config = dict(
    n_layer=8,
    d_model=896,
    n_head=7,
    n_kv_head=1,
    head_dim=128,
    d_mlp=2368,
    vocab_size=32768,
    activation='swiglu',
    norm='rmsnorm',
    norm_place='pre',
    norm_eps=1e-05,
    positions='rope',
    rope_base=10000.0,
    rope_fraction=0.75,
    qk_norm=True,
    attn_scale=0.0884,
    bias='none',
    tie_embeddings=False,
    parallel_block=False,
    extras=['capped logits'],
    init='uniform',
    init_std_qkv=0.0162,
    init_std_o=0.00405,
    init_std_up=0.0162,
    init_std_down=0.00249,
    optimizer='soap_variant',
    lr=0.00173,
    beta1=0.95,
    beta2=0.95,
    weight_decay=0.68,
    lr_head=0.0136,
    warmup_steps=143,
    schedule='wsd',
    decay_fraction=0.689,
    decay_shape='pow',
    final_lr_fraction=0.05,
    batch_tokens=262144,
    seq_len=512,
    doc_mask=False,
    train_tokens=759700000,
    steps=2899,
    dataset='wikipedia_en',
)
Each number is 128 + 24 x the weight over its row's rms, rounded and kept within 0 to 255. Layers, rows and columns count from 0. The size above them is the row's rms in percent of the matrix's.

# layer 5 MLP down (transposed), 2368x896, rms 0.0318, rows 677-716, columns 504-559
size [100  97  98  99  99 101  94  99 100  99 103 100 102 100  97 102 107 102  91 100 107 108 102  97  97 103  99  95 101  95 100  97  97  95 104  99 101  99 102  98]
[[116  62 137 113 171 137 113 139  78 127 128 156 139 120 147 125 121 149  96 169 127 116 155 144 127 132 138 133 116 111 140  99  84 133 129 137 141 106 164 105 131 111 147 159 174 123 151 119 152 150 182  71 160 144 144 130]
 [178 127 169 124 112  94 167 113 113 169 109 139 111 120 130 138  84 149 129 154 163 135 103 155 129 129 161 161 154 148 151 179 127 124 162 102  99 141 155 119 131  97 142 170 123 147 133 152 103 176 118 168 139 132 129 123]
 [ 80 134 108 157  96 144 152 156 106 111 134 123 133 153 128  97  92 131 112 129  92 110 142 104 120 126 127 139  90 128 118 115 106  91 160 130 110  70 124 108 148 127 138  68 120 122 103 150 131 122 154 143 133 177 184 149]
 [151 130 135 140 182 119 128 142 106 157 154 137 111 145 133 100 153 137  84  95 152 145 203 168 100 110  90 130 200 104 146 125 161 144 128 121  91 107 147 152 118 119 170 130 148 119 152 121 103 153 146 124 142 149 115 120]
 [148 129 125 143 141 184 136 146 103 130 121  74  48 142 171  98 112 103 143 132 141 150 116 116 136 126 142 108 130 138 129 150 101 129 109  95  67 122 136 120 162 105 173  71 130 170 101 134 134 148 124 118 101  97 170 136]
 [164 119 127 109 131 123 137 127  90 130 177 108 170 170 143 126 113 116 104 120 143 151 163 118 115 139 124 131  99  91 139 135 113 124 134 129 135 121  65 148 116 101 109 112  99 123 129 131 119  76 142 180 146 139 116  98]
 [183 132 144 125 112  96 132 146 129 149 107 129 137 139 150 131 140 169 174 109 117 129 153 110  96  89 115 143 118 118 119 118 122 135 150 157  92 127 148 112 135 129 147 127  70 147  85 139 153 111 141 130 128 159 145 185]
 [109 137 163 124 119 117 136 185 167  70 118 133 127  85 122 104 113 171 123 109 116 132 149  90 123 144 109  91 126 121 153 119 148 124 124 151  93 129 126 127 137 140 132  79 143 153 109  87 125 102 152 151 128 116 118  92]
 [151 135 104 117  58 114 137 131 148 147 126 152 116 160 130 123 151 133 124 147 100 163 145 132 144  79 140 118 106 155 102 142 126 136 151  99  83 163 188  84 137 104 168 163  84 151  97  97 121 102  99  99 111 112 155 137]
 [123 132 143  97 149 126 119 125  86  99 154 121 124 126 137 105 129  67 158  91 129 118 116 172 158 129 104 123 119 121 105 145 141 105 127 147 120  96 110 173 109 112 106 104 101 162 147 132 157 146 134 132 119 131 102 112]
 [121 142 134 169 169 125 104 121 183 132 102 135 152 183 127  98 135 128 145 139 114 174 102 128 141 112 102 126 143 122 113 141  98 101 108 149 123 125 116 150 166 146 117 119 150 131 123  84  93 139 138 122 155 121 128  80]
 [120 127 180 109 146 115 139 172 120 139 134 116 131 133 107 155 133 120  80 155 145 171 118 145 134 142 131  87 151 140  84 112 169 111  85  78 115 152 142 113 105 126 183 164  95  93 154 129  85 106  76 124 179 149 133 114]
 [116 122 106 154 117 158 120 124  73 107 175 143  58 128 121  82 117 108  98 162 133 116 107 100 135 128  83 149 137  96 115 149 109 144 106 127 139 128 122 165 154 131 166 157 106 127  88 102 135 140 128 135 118 182 148 106]
 [118 101 142 186 142 119 138 114 115 140 130 177 137 139  90 130 147 156 149 134 114 134 125 149 122 176 127 144 105 122  97 128 173 129 113 147 110  85 111 163 132 155 109 130 118 147 140 133 157 111 143 124  81 128  95 106]
 [ 90 142 126  86 156 119 169 185 151  89 147 107 110 121 101 126 169 133 126 116 104 122 127 154 121 143 130 152 153 142 150 131 106  88 122 134 142 121 102 131 113 130 149 127 108 138 131 137  95 133 149 141 103 128 144 142]
 [130 136 120 111 166 102 139 121 106 155 115 137 130 130 150 140 127 125 118 121 121 115 137 105 150 132 101 165 127 144 102 143 137 111 145 127 101  93 167 117 131 154 128 161 122 176 136 106 158 132 133 178 122 118 149 101]
 [119 127 109 158 149 161 127 132 117 158 108 146 158 154 126 114 130 117 121 108 146 106 151 130 114 122 125 121 142 121 169 145 106 110 101 118 169 125  79 106 135 119  96 125 102 112 157 152 119 158 166 135 146 118 184 115]
 [161 115 158 149 125  94 128 136 105 177 143 146 118 130 112 123 156 130 136 105  90 145  92 106 168 116 148  74 122 143 141 132 146  70  99  98 135 116 168 156 124 150 114 114 128 132 109  95 119 110 121 117 105 132 161 162]
 [171 129 149 111 154 156 130 115 110 148 117 104 131 170 109  61 113 139 107 131 132 156  86 152 151  86 109 118 118 129 104 133 126 138 123 104 134 114 164 157 130 157  86 133 137 126 146 139 165 147 124 119 139  94 126 131]
 [150 135  94 156 125 130 164 110 198 127 123 150  88  99 127  92 138 117 163 159 154 168 143 132 166 139 117 111 118 119 101 160 123 127  97 114  66 126 105  83 155 139 119 128 112 177 156  95 128 124 145 166 104  96 113 124]
 [119 143 193 118 116 115 148 111  99 152 116  80 144 144 114 167  93  92 108 157 155 160 129 161 133 129 175 119 127 129 118  63 133 127 111 127 152 138 154 153 136 111 127 125 111 138 158 144 166 121 133 121 123 129 146 119]
 [172 103 139 102 123 140 152 124 155 108 103 134  84 145 106 154  61 131 157 121 114 134 134 175  97  72 165 142 111 141 102 191 131 150 150 158 159 115 114 150 125  80 110 152 140 129 138 111 159 143 131 139 119 166 142 151]
 [139  99 143 145 133 125  88 122 116 128 139 134 121  90 118 119 147 111 138 171 116 185  90 152 116 148  91 128  85 208 144 154 116  85 110 145 141 154 135 118  98 165 116 140 153 144 117  88 128  97  80 145 151 134 139 122]
 [151 154 120 142 139 169 130 137 133 110 155 134 114 122 125 105 122 100 144 164  90  77 136 139 132 133 155 143  86 140 170 126 127 122 113 150 150 116 108 160 133  90  95 108 111 120 112 126 133 143 126  86 152 110 130 144]
 [105  99 123 129 171 152 100 121  89 168 122 165 127 142 119 137 134 104  98 106 167 153  67 139 115 127 139 122 124 130 138 110 130  95 117 128  92 157  96 122  99 115 113 128 180 141 131  94 118 131 102 126  89 113 166 101]
 [ 87 132 137 142 111 127 140 142  95 114 130 129 103 114 122 179 149 161 148 131 110 124 116 171 102 139  97 121 156 109  99 150 113 161 176 173  79 111 125 119 114 133 141  96 101 136 172 118 153  81  56  96 131 118 130 151]
 [101 160 111 122 112 129 118 107 104 140 121 110 129 113 169 157  88 155 144  91 118 153 119 118 140 118 126  99 123 108 165 125 132 106 175 123 104 109 137 112 142 133 142 119 146 163 100 139 111 107 110 106 140 155 158 120]
 [113 133 136 156 155 134 140 155 162 105 151 108  95 150 144 168 118 158  92 141 160  87 150 133  82  86 137 152 134  98 156 137 101 136 151  84 132  83 100 119 119 111 109 121 136 123 139  98 143 143  97 112  94  91  82 157]
 [107 133 147 133 161 158 145 131 106 125 120 118 140 123 168 139  78 142  53 121 131 132  89 102 156 152 134 155 105 101 126 161 118  97 121 111 141 126 113 106 126 107  98 125  95  92 154 108 160 148 149 159 109 151 136 148]
 [ 85 105  92 113 139 147 138 146 110 133  94 189 143  79 154 128 105 129 133 153  85 114 126 181 102 143 102 166 121 115 132 131 135 116 162  83 158 144 136 132  98 113 132 124 138 132 147 117 127 132 144 136 128 125 134 130]
 [ 85  71 107 141 132 128 144 158 115  88 129 104 113 112 148  84 165 157 186 130 155 119 108  89 200 152 125 129  91 148 175 166 118 125 151 164  96  82 136 147 132 117 123 141 142 162 105 114 158 141 163 128 141 139 127 103]
 [135 109 128 139 148 127 131 107 133 158  81 146  99  91  97 108 191 116 116 116  85 106 132 146 137  67 129 165  92 138 107 112 146 133 208 106 103 128 150 142 136  79 136 141 117 108 130 121 129 104 133 101 175 157 137 142]
 [122 117 128 136 129 150 125 110 136 168 116 134 137 126 136 107 107 140 135  92 152 115 137 150 121 122 102 159 116 146 184 128 125 134 110 113 148 133 126 102 120 156 131 162 117 141 103 119  89 140  98 159 137 121 141 129]
 [156 122 127  96 129 126 127 136 134 107 121 138 153 144 113 113 141  92 107 114 118 127 120  99 141 134 142 132 107  97 129 126 135 126 102 118  90 129  85 160 128 109 109 113  87 156 182 113 107 104 154 137 125 130 129 107]
 [134 145 126 144 121 118  58 113 147 140 161 102 115 107 128 116 129 157  77 107 113 135 117 141 126 131 133 113 124 140 129 119 130 157 114  86 139 107 149 133  83 168 149 142 157 116 147 151 153 143  93  94 139 116 145 106]
 [164 136 120 123 140 146 131  94  96  96 150 120 107 141 130 151 149 141 143 131  94  96  98 143 126  98  85  94 132 120 105 119 180 126 134 117 123 165 139 107 153 189 111 140 138 145 109 131 108 119 170 144 102 135 121 116]
 [108 105 112 113 121 106 120 128 111 109 100 115 129  76 111 155 139 103  83 144 151 156  97 127 127 130 103 140 115  94 135  75 130  87 138 161 106  96 152 135 115 139 111 100  97 137 166 158 111 126 105 134 160 126 131 112]
 [119 153  62  92 188 139 109 118 111 145 141 112 123 115 125 173 126 112 115  84 161 130 147  92 139 118 125 103  98 115 184 117 114 150  72 137 131 101 143 138 182 157  94 137 106 117 114 143 101 137  96 151 104 171 138 130]
 [153 141 127 107 115 151 102 110 125  99 163 112 133 147 127 146 120 130 123 127 122 143 106 139 120 128 151 135 128 128 100 131 136 158 143 106 135 143 138 126  93 158 127 153 145 153 114 125 126 146 140 146 172 116  64 135]
 [138 126 165 122 108 123 152 145 118 115 125 127 131 129 136 164 114 152 133 128  96 133 101 141  73 108 136 114 147 112 119 154 158 105  70 130 145  85  99 135  88 158 117 115 118 111 139 142 104  82  80  65 135 133 145 120]]
# layer 5 MLP gate, 2368x896, rms 0.0321, rows 678-717, columns 504-559
size [100  97  92  96  99 100  93 102  97 108 101  98 100  95 104 108  99 100 104 106 109  96  95  96  97  98  96 104 115  99 101 101  96 107 103  97  97 101  93  95]
[[122 105 139 120 106 151 130 160 110 101 103 141 133 122 132 111 144 104 106  96 162 164 122 106 130  85 103 173 136 162 113 157 133 100 121 138 121 114  66  79 107 139 127 131  48 139 111 124 178 105 111 153  93 131 128 131]
 [121 131 154 123  93 136 119 121  94 148 147 132 132 106  97 143 140 103  91 140 152  92 149 182 104 141 119 174 132  85 134 107 107 164 159 112 154 152 149 127  63  76  94 132 115 165 131 148 127  95 105 118 122 132  88  96]
 [112 152 105  84 118  83 145 110 104 115 150 100 150  96 112 170 123 141 122 128 121 154 141 121 142 122 109 150 159 150 134 169 126 131 153 104 135 126 152 127  91 176 112 119 122 161 128 114 127 158 140 126 158 140  88 117]
 [ 91 106 127 129 140 126 102 113 101 121 120 117 119 120 115 123 122 127 117 129 128 171 104 169 165 138  96 106 130  96 118 147 137 123 134 122  96 140 127 118  95 156 159 157 144 129 158 150  98 161  72  96 103 117 118 105]
 [128 118 122 144 137 143 127 152 146 103 150 103  98  98 109 148 126 150 131 145 127 155 124 131  74 161  96 101 138 101 131 143  97 142 107 148 117 127 139 136 137 153 133 147 153 118 120 112 124 131 107 144 106 113 106 136]
 [ 90 136 140 121 136 182 106 129 131  76 106 106 109 151  89  99 118 102 107 104 131 150 135  95 128 146 170 146 110 125 108  99  93 117 124 166 180 135 108 137 101 138 152  87 130 143 107 162 138 140 117 136 135 131 122  89]
 [ 90 153 134  99  94 136 152 157 133  98 135 115 153  89 129 128 163  96 136 130 159  84 131 113 106 162 103 157 105 143  80 107 107 116 104 125 125 142 130 115 118  93 102  80 110 185  98 108 100  80 130 107 125 133 154 166]
 [113  60 151 127 136 128 160 134 127  91 119 124 138 143 103  98 113 169 132 118 151 161 152 102 128  84 101 107 127 121  94 120 126 131 119 183 105 113 140 150 115 128 115 156  51 163 104 154 111 158  95  89 128 129 101 136]
 [138 108 160 120 149 106 161 140 139 125 154 130 160  65  77 153 116  56 137 129 135 136 141 140 174 122 137 162 138 123 138 117 131 173 156 112 168 147  94 147 109 134 129 170  81 105 156 175 142 104 127 117 147 175 120 104]
 [152 104 103 140 103  64 138 174  98 110 152 140 129  97 108 146 104 110 135 142 127 118 168 115 104 142 180 122  72 149 176 121 164 154 131 125 113 128 132 103 135 170 148 118 124 165 137 131 188 152 123 163 128 110 140 156]
 [119 119 111 125 117 112 118 118 126 154 124 157 167 150 140 115 125  94 111 121 163 132 132 136 109  90 136 113 135 117  97 141 128 142  84 132  94  96 140 141  70 139 162 177 149 138 168 156 171  75 105 151 130 139 119 159]
 [137 124 105 170  91 168  83 125 125 114 119 146 117 154 134 159 114 119 141 146 143 138 160 144  72 128  92 167  91 140 135 101 119 124  97 169 120 130 121 152 141  93 115 115 137 133  96 117 163  97 116 108 129 123 128 128]
 [ 87 150 147 174 126 141 106 120 119 141 127 124 157 136 132 152 194 141 130 115 158 143 171  85 106 109  78 115 162 156 127 148 132 128 142 136 153 128 149  90 124 117 139 141 121 154 140 147 162 110  93 105  89 181 151 112]
 [144 157 116  85 145 159 141 102 123 132 129 105 136 148 163 102 144 101 171 148 154  99 154 121 118 120 147 121 105 136 122 141 128 105 129 152 129 147 101  77 144 156 109 143 122 125 109 123 111 153 142 117  94 104 112 135]
 [137 143 111 159  84 131 108 181 100 134 138 149 149 146 142 104 131 115 158 138 162 122 132 128 121 117 138 111 138 114 115  80 146 143 126 143 154 138 118 157  86 113  97 170 142 161 152 176 193 121 134 142 147 131 120 126]
 [147 110 119 120  66 141  48  87 163 109 118 158 107 155 182 154 165  82 121  97 126 130 154 134 173 115 105 147 124 153 107 109  89 182 124 128 140 128 148 122 149 125 105 123 141 143 117  99 124 122 126 132 123 115 119 149]
 [131 147 134 100 145 152 140 111 103 133 151 134 146 133 133  79  99 135 107 117 131  81 118 165 131 124 128 139  84 143  75 147 124 145  70 133 162 132 139 170 104 135 153  99 122 168  77 136 119 105 135 183 146 126 141 138]
 [119 104  95  79 114 125 121 120 125 171 120 113 143 154 103 138  75 110 144 116 127 108 151 109 120 108 132 151 119 113 114 155  91 150 121 123 126 125 150 125 129 171 146  87  77 130 119  78 137 110 139 127 110 104 118 134]
 [131 155 142 148 131 134 138 136 100 113 193 155 162 101 117  84 105 106 125  72 132 128 108 148 109 114 132 147 133 120 138 128 110 113 105  97 135 140 123 153 128 132  99 127 146 122 152 133 100 116 115 145 180  92 110 101]
 [105 116 148 134 102 169 106 166 168 105 182 126  82 165 129 125 130 140 144  99 135  88 148 134 136 109 120 146 105 110 129 137 117 141 172 103 139 136  73 132  95 157 143 143 172 172 152 101 151 106 129 147 121 136 129 100]
 [133 144 145 101 139 124 141  99  87 149 176 167 131  75 139 139 118 136 160 172  98 129  97 105 109 156 128  88 143 121 121  96  93  91 101 133 145 141 113 148 125 117 176 109  87 143 173 117 112 112 115 165 165 109 132 119]
 [135  99 134 121  77 101 147 187 127 159 140 137 101 127 142  72  76 139 136 106 134 119 160 121 134 148 127 159 168 147 166 170 138 135 141 169  75  88 149 127 114  94 143 100 129 110 151  92 126  83  96 143 124  75 147 154]
 [132 156 120 126 157 129 121 153 137 135 138 116 111  88 151 123 118  73 151 162  99 158 121  95  80 115 127 136 143 122  89 102  99 118 123 119 107 131 152 108 154 149 165 103 141 168 130 152 109 116 120 143 152 112 151 146]
 [130 121 120 134 152 130 160 113 162 144 107 118 175 111 131 140 153 129 118 105 150 112  87 145  95 129 152 141 144 100 112 138 170 143 133 129 167 130 115 123 140  98 129 153 133 138 163  87 147 134 158 157 129  98 139 145]
 [120 141  51 137 118 115  98 129 115 138  96 116 158 119 135 130 152 170 107 157 130 125 114 119 100 127 135  95 156  85  95 111 121 118 110 133  90 130 118 170 132 143 145 134 107  82 116 127 113 117  96  68 112  90 117 127]
 [142 109 167 150 142 154 143 133  83 102 135 132 158 128 132 143  94 132 119 112 145 108 202 130 138 102 144 106 123 114 148 122 160  99 129 118 139 129 131  94 113 128 133  91 140 127 107 142 113 153  99 144 125 128 122 126]
 [130 164 130 115 103 130 129 107 103 126 153 131 131  93 130  56 120 125 123 111 151 127 153 111 104 115 115 114 120 156 121 113 160 143 161 129 139 103 131  89 153 113 154 132 121 121 156  74 151 142 140 112 145 164 102 130]
 [129 115 103 130 130 118 113  52 144 142 125 130 105 120 137 127 159  85 131 120 168  94 116 136 104 126 117 132 123 150 111 141 143 107 118 152 126 132 145 144 188 142 139 137 121 137 110 100 161 132  95 140 164 106 121 161]
 [102 150 112 126 105 164 179 125 174 125 152 122 120 157 127 113 149 121 154  94 125 153 128 157 161 115  82 153 135 107 134 143 101 131  85 116 105 105 129 112 145 102 112 147  87 137 127 128 138 105 153  93 110 129 128 135]
 [116  93 153 159 123 172 107 102 128  96  88 148 155 131 117 113  94 154 133 100 117  90 104 121 117 142  74  87 127 152 121 154 125 146 150 146 149 147 129 151 108 117 109 125 143 156 165 120 119 130 127  94 122 112 142 111]
 [134 122 120 147 137 138 121 143 104 109 133 108  81  37 128 116 127 101 117 113 116 131 132 123 125 101 121 152 140 156 127 127 121 107 157 137 153  51 172 150 116 108 115 146 140 114  90 128  97 136 120 187 180 184 119 132]
 [125 143 107 116 110 124 118 129 127 110 117 103  86 160 100 127 115 152 156 112 137 154 125 138 130 110 114 130 148 152 113 111 143 150 116 163 100 118 120 164 105 153 116  98 145 159 120 125 127 124  73 118 125 152 167 139]
 [127 103 120 107  75 120 149 121 137 128 128 155 117 103  94 115  89 127 117 115 152 132 121 111 122 133 141 110 177 135 115 114 136 126 111 114 145 112  92 145 122  90 120 120 144 155 113  72 119 120 112 140 142 163 145 127]
 [163 165 146  99 117  97 136 109 170  76 129 144 109 135 119 164  87 153 169 108 134 169 154 118 159  81 150 142  95 121 113  90 134  66 181 120 139 102 112  76 105  98 106  94 161 153 127 122 108 122  90 166 109  84  82 151]
 [128 134 120 115 122 126  87 113 162 167  80 150  99  86 156 128 104  87 157 132 107 154 178  92 137 130 157 158 109 130 139 130  93  98 151 141 167 117 127 161 127 121 147 137 121 110  99 122 152 135 150 131 145 127 135 153]
 [143 154 162 135 188 122 140  99 112 121 184 110 116  81 120 168 146 116 132 129 100 101 138 107 112 123 192 123 137 120 114 151 143  98 148 116 106 177 105 107 164 142 118 147  83 136 127 158 154 146 129 134 126 122  94 126]
 [147 120 107 119 160 112 126 112 116 109  88  87 152 114 123 116  52  68 160 108 100 123 162 105 103 140 114 135 124 112  94 121 141 131 168  84 143 143 108 103 104 115 126 107 126 117 124 149 129 122 151 105 157 128 122 143]
 [108 154 111 138 119 151 103 108 154 143 161 128 142 158 140 171 125 148  78 129 113 116 140 139  99 148 118 138 113 161 164  80 111 153  99 112 127 171 194 117 154 101  91 121 155 173 160 118 147 129 157 104 122  70  89 150]
 [140 154 123 118 118 124 149  94 146 122  70 151 133 117 100 157 117 129 124 106 144  97 114 175 145 167 111 136 131 134 134 148 105 126 170  97 108  95 144 120  87 159  88  88 107 127  65 136  77 171 137 115 119 126 103 164]
 [116 102  93 185  92 112 111 151 126  98 125 147  97  90  92 117 149  88  93 116 153 111 135 130 140 174 126 146 141 132 123 150 151 121 134 132  74  88 113  85 148 178 124 124 143 134 105 140  86 122  90 109  91 105 108 160]]
# layer 5 MLP up, 2368x896, rms 0.0327, rows 678-717, columns 504-559
size [ 98  94  95 100  99  98  98  98  97 101 100 100  98  99  96 111 102  96 100 104 113  99  98 103 103  99  96 104 111  97 102  97  97 109  99  98  98 101  95  93]
[[123  75 147 124 144 118 129 153  87 132 127  95 118 122 150 148 134 142 124 142 155  99 124 123 101 159  82 140 115 167  90 147 113 155 110 150 128 114 133 104  90 123 145  80 160 128 146 118 132 168 129 104 136 180 147 100]
 [109 131 117 170 138  94 170 147 170 143 147 125 101 132 126 157 137 135 134  95 104 160 109 159 133 156 168 137 125 155 136 148 161  96  80 118  93 137 114 152 105 108 138 129 161 146 131 111 139 160 154 110 111  92 130  93]
 [125 140 139 155 136  88 101 152 119 152 149 125  99 119 119 105 139  68 131 159 152 101 113 144 133 137 107 132 113 121 132 129 118 141 148  76  88  87 142 128 116 106 174 116 117 148 132 139 162  86 115  74 152 103 127 147]
 [164  92 115 128 134 148  91 132 104 144 133  90 110 132 163 134 120 141 161  76 136 101 102  94 140 149 113  89 116 141  95 107 104 150 142 101  98 116 141  99 139 144  84 132 132 164 148 153 113 126  93 121 148  88 149 116]
 [163 149  85 144 124 108 100 123  78 151 124 145 149 124 148 145 118  95 109 133 138 125 109 154 109 135 133 132  90 107 158 109 122 107 150 133 128 119 161 137 151 131 112 107  81 165 142 136 142 113 174 115 129 144 168 168]
 [127 133  79 144 113 110 129 112 114 151 152 135 112  88 152 153 111 140 135 128 120 182 107 132 143 114 177  83 155 114 109 110 124 148 141 180 112 118 106 136  95 134 127 129 179 120 108 138 112 147 144 110  87 142 149 110]
 [ 74 105 164 161 135 130 122 116  82 100 109 138 102 151 153 134 138 155 145 125 179 125 113  92 116 127  92 155 132 126 121 121  90 142 131 128 106 160 137 137 142 123 130 124 136 135 111 117  98 107 123 131 172 124 124 119]
 [136 146  89 136  90 142 131  95 161 153 128 124 107 140 133 173 187 148 153 147 115 106 184 177 101 110 178 148 151 150 153 124 115 149 115 101  99  97 137 120 127 161 103 157 126 148 161  83 122 118 130  76 120 110 100 116]
 [145 143 117 123 138 159 106 138 122 166 148 106 108  93 128 127 170 128  89 121 118 116 118 151 146 127 145  97 110 137 119 115 135 152 134 160 152 110 150 109 125 110  75 156 153 151 113 124 101 129  89 102 105 116 101 100]
 [145 139 114  92 116 124 146 141 158 118 135 173 121 105 120  99 126 142 143 187  63 111 159  90 161 159 123 127 115 117 124 179 111 136  94  98 114  98 138 134  81 156 135  98 106 111 124 142 135 135 157 136  79 111 162 140]
 [186 134 147 103 165 131 122 141 135 126 120  93 146 146 115 126 110 125 106 128 132 144 117 146 164  94 124 134 133 172 134 111 107 143 100 117 118  85 163 145 120 123 137 137 121 100 141 159 165 110 146 143 127 131 121 149]
 [ 93 121  75 139  92 115 114 149 100 138 125 116 139 121 119 118 119 141 164 157 127 131 129 158 130 156 141  96 146 150 161 105 101  74 145 122 112  79 136 124 107 149 175 138 111 117  52  94 131 100  75  94 158 151 123 124]
 [111 151 117 114 145 113 137 108 138  99 131  94  96 100 138 139 169 136 121 101 110 147 133  72 120 109 135 152 106 131 116  95 170 115  91 109 160 105 143 142 135  78 107 174 148 151 122 146 116 135 127 122  96 104 125 103]
 [146 133 130 144 141 148  82 140 102 139 125 112 103 119 120 147 113 144  92  96 190 134 113 123 147 128  83 149 134 138 136 118 132 146 144 145 102 138 119 143 145 122 128 127 165 141 105  92 114 110 128 139 174 131 151 134]
 [118 123 131 166 114 135 148 162 113  95 141 135 175 131 108 131  88 116 129 120 166 119 129 146 125 125 150 129 154 151 112  97 129 105 139 143 145 109 114 130 118 147  85 148 121 136 111 106 169 103  94  91 112 140 123 132]
 [145 112 147 108 131 108 128 108 127 122 109 118 124 120 128 117 103 105 152 137 188 109 120 163 121  97 143 100 168 160 145 120 156 114 139 130 135 125 137 124 162 139 103 138 126 103 127 114 121 128 142 113 118 126 132 150]
 [106 113 149 133 129 131 154 134  82 122 136 136 150  99 132 118 146 156 129 116 109 122 119 141 120 111 105 135 137 160  77  93 128 149 107 116 119 110 136 145 131 163 147 108 106 135 108 113  61 140  77  97 142 111 157 115]
 [158 159 161 128 114 133 110 172 134 155 161 146 116 114 155 145 106 122 116 116 115 146 121 143 144  92 144 103 133 107 144 117 122 139 120 118 123 142 165 129 155 152 138 117 195 159 117 145 128 152 113 114  84 145 135 138]
 [113 102 134 130 163  99 143 112 150 138 141 149 122 108  89 148 147 145 125 151 116 133 132 160 127 158 126 128 128 107 108 128 152  92 108 134 117 138 135 143 111  98 139 153 160 133 117 154 133 100  84 122 137 111 132 102]
 [133 147 113 112 104 103 150 126  88 122 127 154 173 122 139 136 120 121 101  90  97 150 113 139 153 125 161 117 123 149  97 147 175 133 110 133 129 118 158 100  99 100 135 140 125 114 110 141 109 139 137 163 124 140  76 140]
 [126  92  85 123 119 113 168 121 130 122 103 132 127 197 142 121 112 135 136 112  89 127 160 102 161 109 134 152  84 115 123 150 102  87 198 137 138  97 135 101 119  91 127 148 183 124 131 164 137 113 114 169 130 138 176 166]
 [124 143 157 184  87 133 121 115 116 118 130 106 107 125 186  79 184 104 151 184 142 107 123  96 104 128 145 123 136 130 158 192 132 137 122 183 159 137 107 126 154  76 162  75 123 113 141 118 155 122 150 150 102 119 113 130]
 [145 124 142 140 129 154 137 150  81 128 159 170  78 164 111 135 162 135 121 136  96 128  84 153  84  93 136 105 121  87 106 159 119 102 120 154 114 124  96 113 121 131 166 112 140 108  96 139 120 120 110 125 125 157 132 121]
 [ 97 133 141 105 131 138 124 117 112 177 130 118 151 116 150 120 130 126 172 123 154 138 124 111 153 109 169 148 157 131 111 144 116 112 180 160 120 109 172 111  91  99 120 160 117 105 120  90 163 142 174 154 118 165 153 103]
 [154 141  86 107 132 122  87 198 149 163 131 120 154 125  89 154 115  95 146 149  85 137 123 143  92 122 148 138 142 159 127 103 148 166 116 159 164 138 140 107 111 135 128 105 159 115 106  97 131 137 148 143 109 130  84 130]
 [ 84 117 158 115 117 115 152 119 171 121 105 147 164  59 130  80 117 118  92 135 136 160 167 116 177 130 120  96 124 145 140 102 151 133 175  95 110 136 158  83 134 123 126 134 167 150 141 145 164 123 118  97 113 142 147 116]
 [103  98 144 166 128 127 116 138 150 159 142 156 105 123 131 133 123 113 132 136 141 112 118 115 110 130 110 169 108 118 118 148 148 176 109 155 121  94 111 118 125 140 122 158 159 154  73 118 106 102 151 118 134 117 154 146]
 [140 104 131 136 156 177  88 132 127 145  91 135 142 110 127 148 118 135 121 101 123 125 159 143 181 148 119 142 134  80 167 138 130 112 100 145 120 101 118 119 123  78 117 120 126 106 104  98 174 126 145 151 133  82 146 141]
 [108 127 134  79 136 114 147 132 133 147 111 186 128 127 162 113 163 187 166 134 104 153 127 130 120  72 162  97 102  97 134 142 144 116 137 151 121  70 152 117 136 112 134 131 102 129  96 149 108 146 137  75 132 143 163 149]
 [ 88  69 167 136 137 128 116 150 153 103  98 136  93 145 148 108 162 118 104 171 171 155 117 143 107 135 140 136 147 108 117 131  84 203 136 156 119 129 162 125 104 133 153  53 120 132 110 150 108 136  75 151 133 134 149 100]
 [121  96 137 142 102  98 104 113 147 117  77 114  90 107 100 132 143 119 101 128  97 133 153 102 149 121 108 133 101 121  65 179 134 107 122 127 134 135 150 158 139 130 106 165 156 119 103 122 127 135 192  91 157 142 151 152]
 [ 95  90 109  95 101  87 104  99 142 142 154 124 157 110 123 130  59 144 149  99  79 137 100 167 141  92 142  95 130 162 126 186 101 159 123 105 126 159 145 136  96 124 151 142 122 148 130  87 148 117 166 168 157  90 129 118]
 [106 153 113 126 128 116 135 147 183 136 119 141 164 124 111 168 112 125 124 172 126 145 110 114 123 120 143 146 104 136 124 119  74 160  99 115 149 108 164 136 139  87 145 149 113  92 157  97  96 105  99 115 115 152 121  84]
 [114 132 155 158 134 139 114 127 132  92 156 146 124  85 137 113 130 149 147 129 164 150 233 172 103 116 179  80 112 111  81 127 150 125  99 101 102 145 141 117 121 114 106 118 194 107 111 141 121 127  96 137  77 104 128 147]
 [152 112 154 153 126  99 110 191 151 126 141 103 117 161  92 101 145 160 147 129 109 102 113 141 154 107 135 138 111 124 100 157 179 150 134 133  95 155 140 156 138 113 120 138 147  86  90 113  68 128 136 119  85 157 118 135]
 [142 145 107 151 109 127 115 144 123  81 105 155 132 148 167 118  99 145 107 154 122 154 162 109 136 112 135 158 109 118  99  97 146 131  90 115 114 136 161 173 138 123 104 147  77 104 113 109 147 140 104 121 107 148 125 132]
 [119 100 118 138 179 124 127 120 124 154 109 171 122  81  82  96 148 124 136 151 140 101 138 130 145  86 122 142 158  56 153 113 141 118 104 110 122 141 174 128 101 120  85 160 143 148 134 136 107 116 126 138 118 208  98 127]
 [151 114 133 162  91 144 148 112 115 127 118 130 114 130 119 138 119 150 127 117 117 128  86 105 139 107 128  99 105 118 165  81 120 114 102  97 148 105 119 133  78 164 160 128 150 101 149  91 117 126  91 131 146 134  64 137]
 [158 168 115  99 111 104 129 104 126 153 131  55 133 100 101  86 118 117 136 125  93 166 137 136 120 110 115  99  90 106 171 122 208 140 129 138 199 120 174 115 144 144 140 124 145 118 130 115 122  98 103 118 132 124  72 132]
 [133 107 105 145 129 149  93 119 107 145 120  87 106 119 115 130 127 136 118 140 148 114 157 138  74 156 103 143 175 106 118 127 122 108  69 128 137 144 128  95 114 107 152 186 111 124 111 113 101 133 137  97 161 127 106 164]]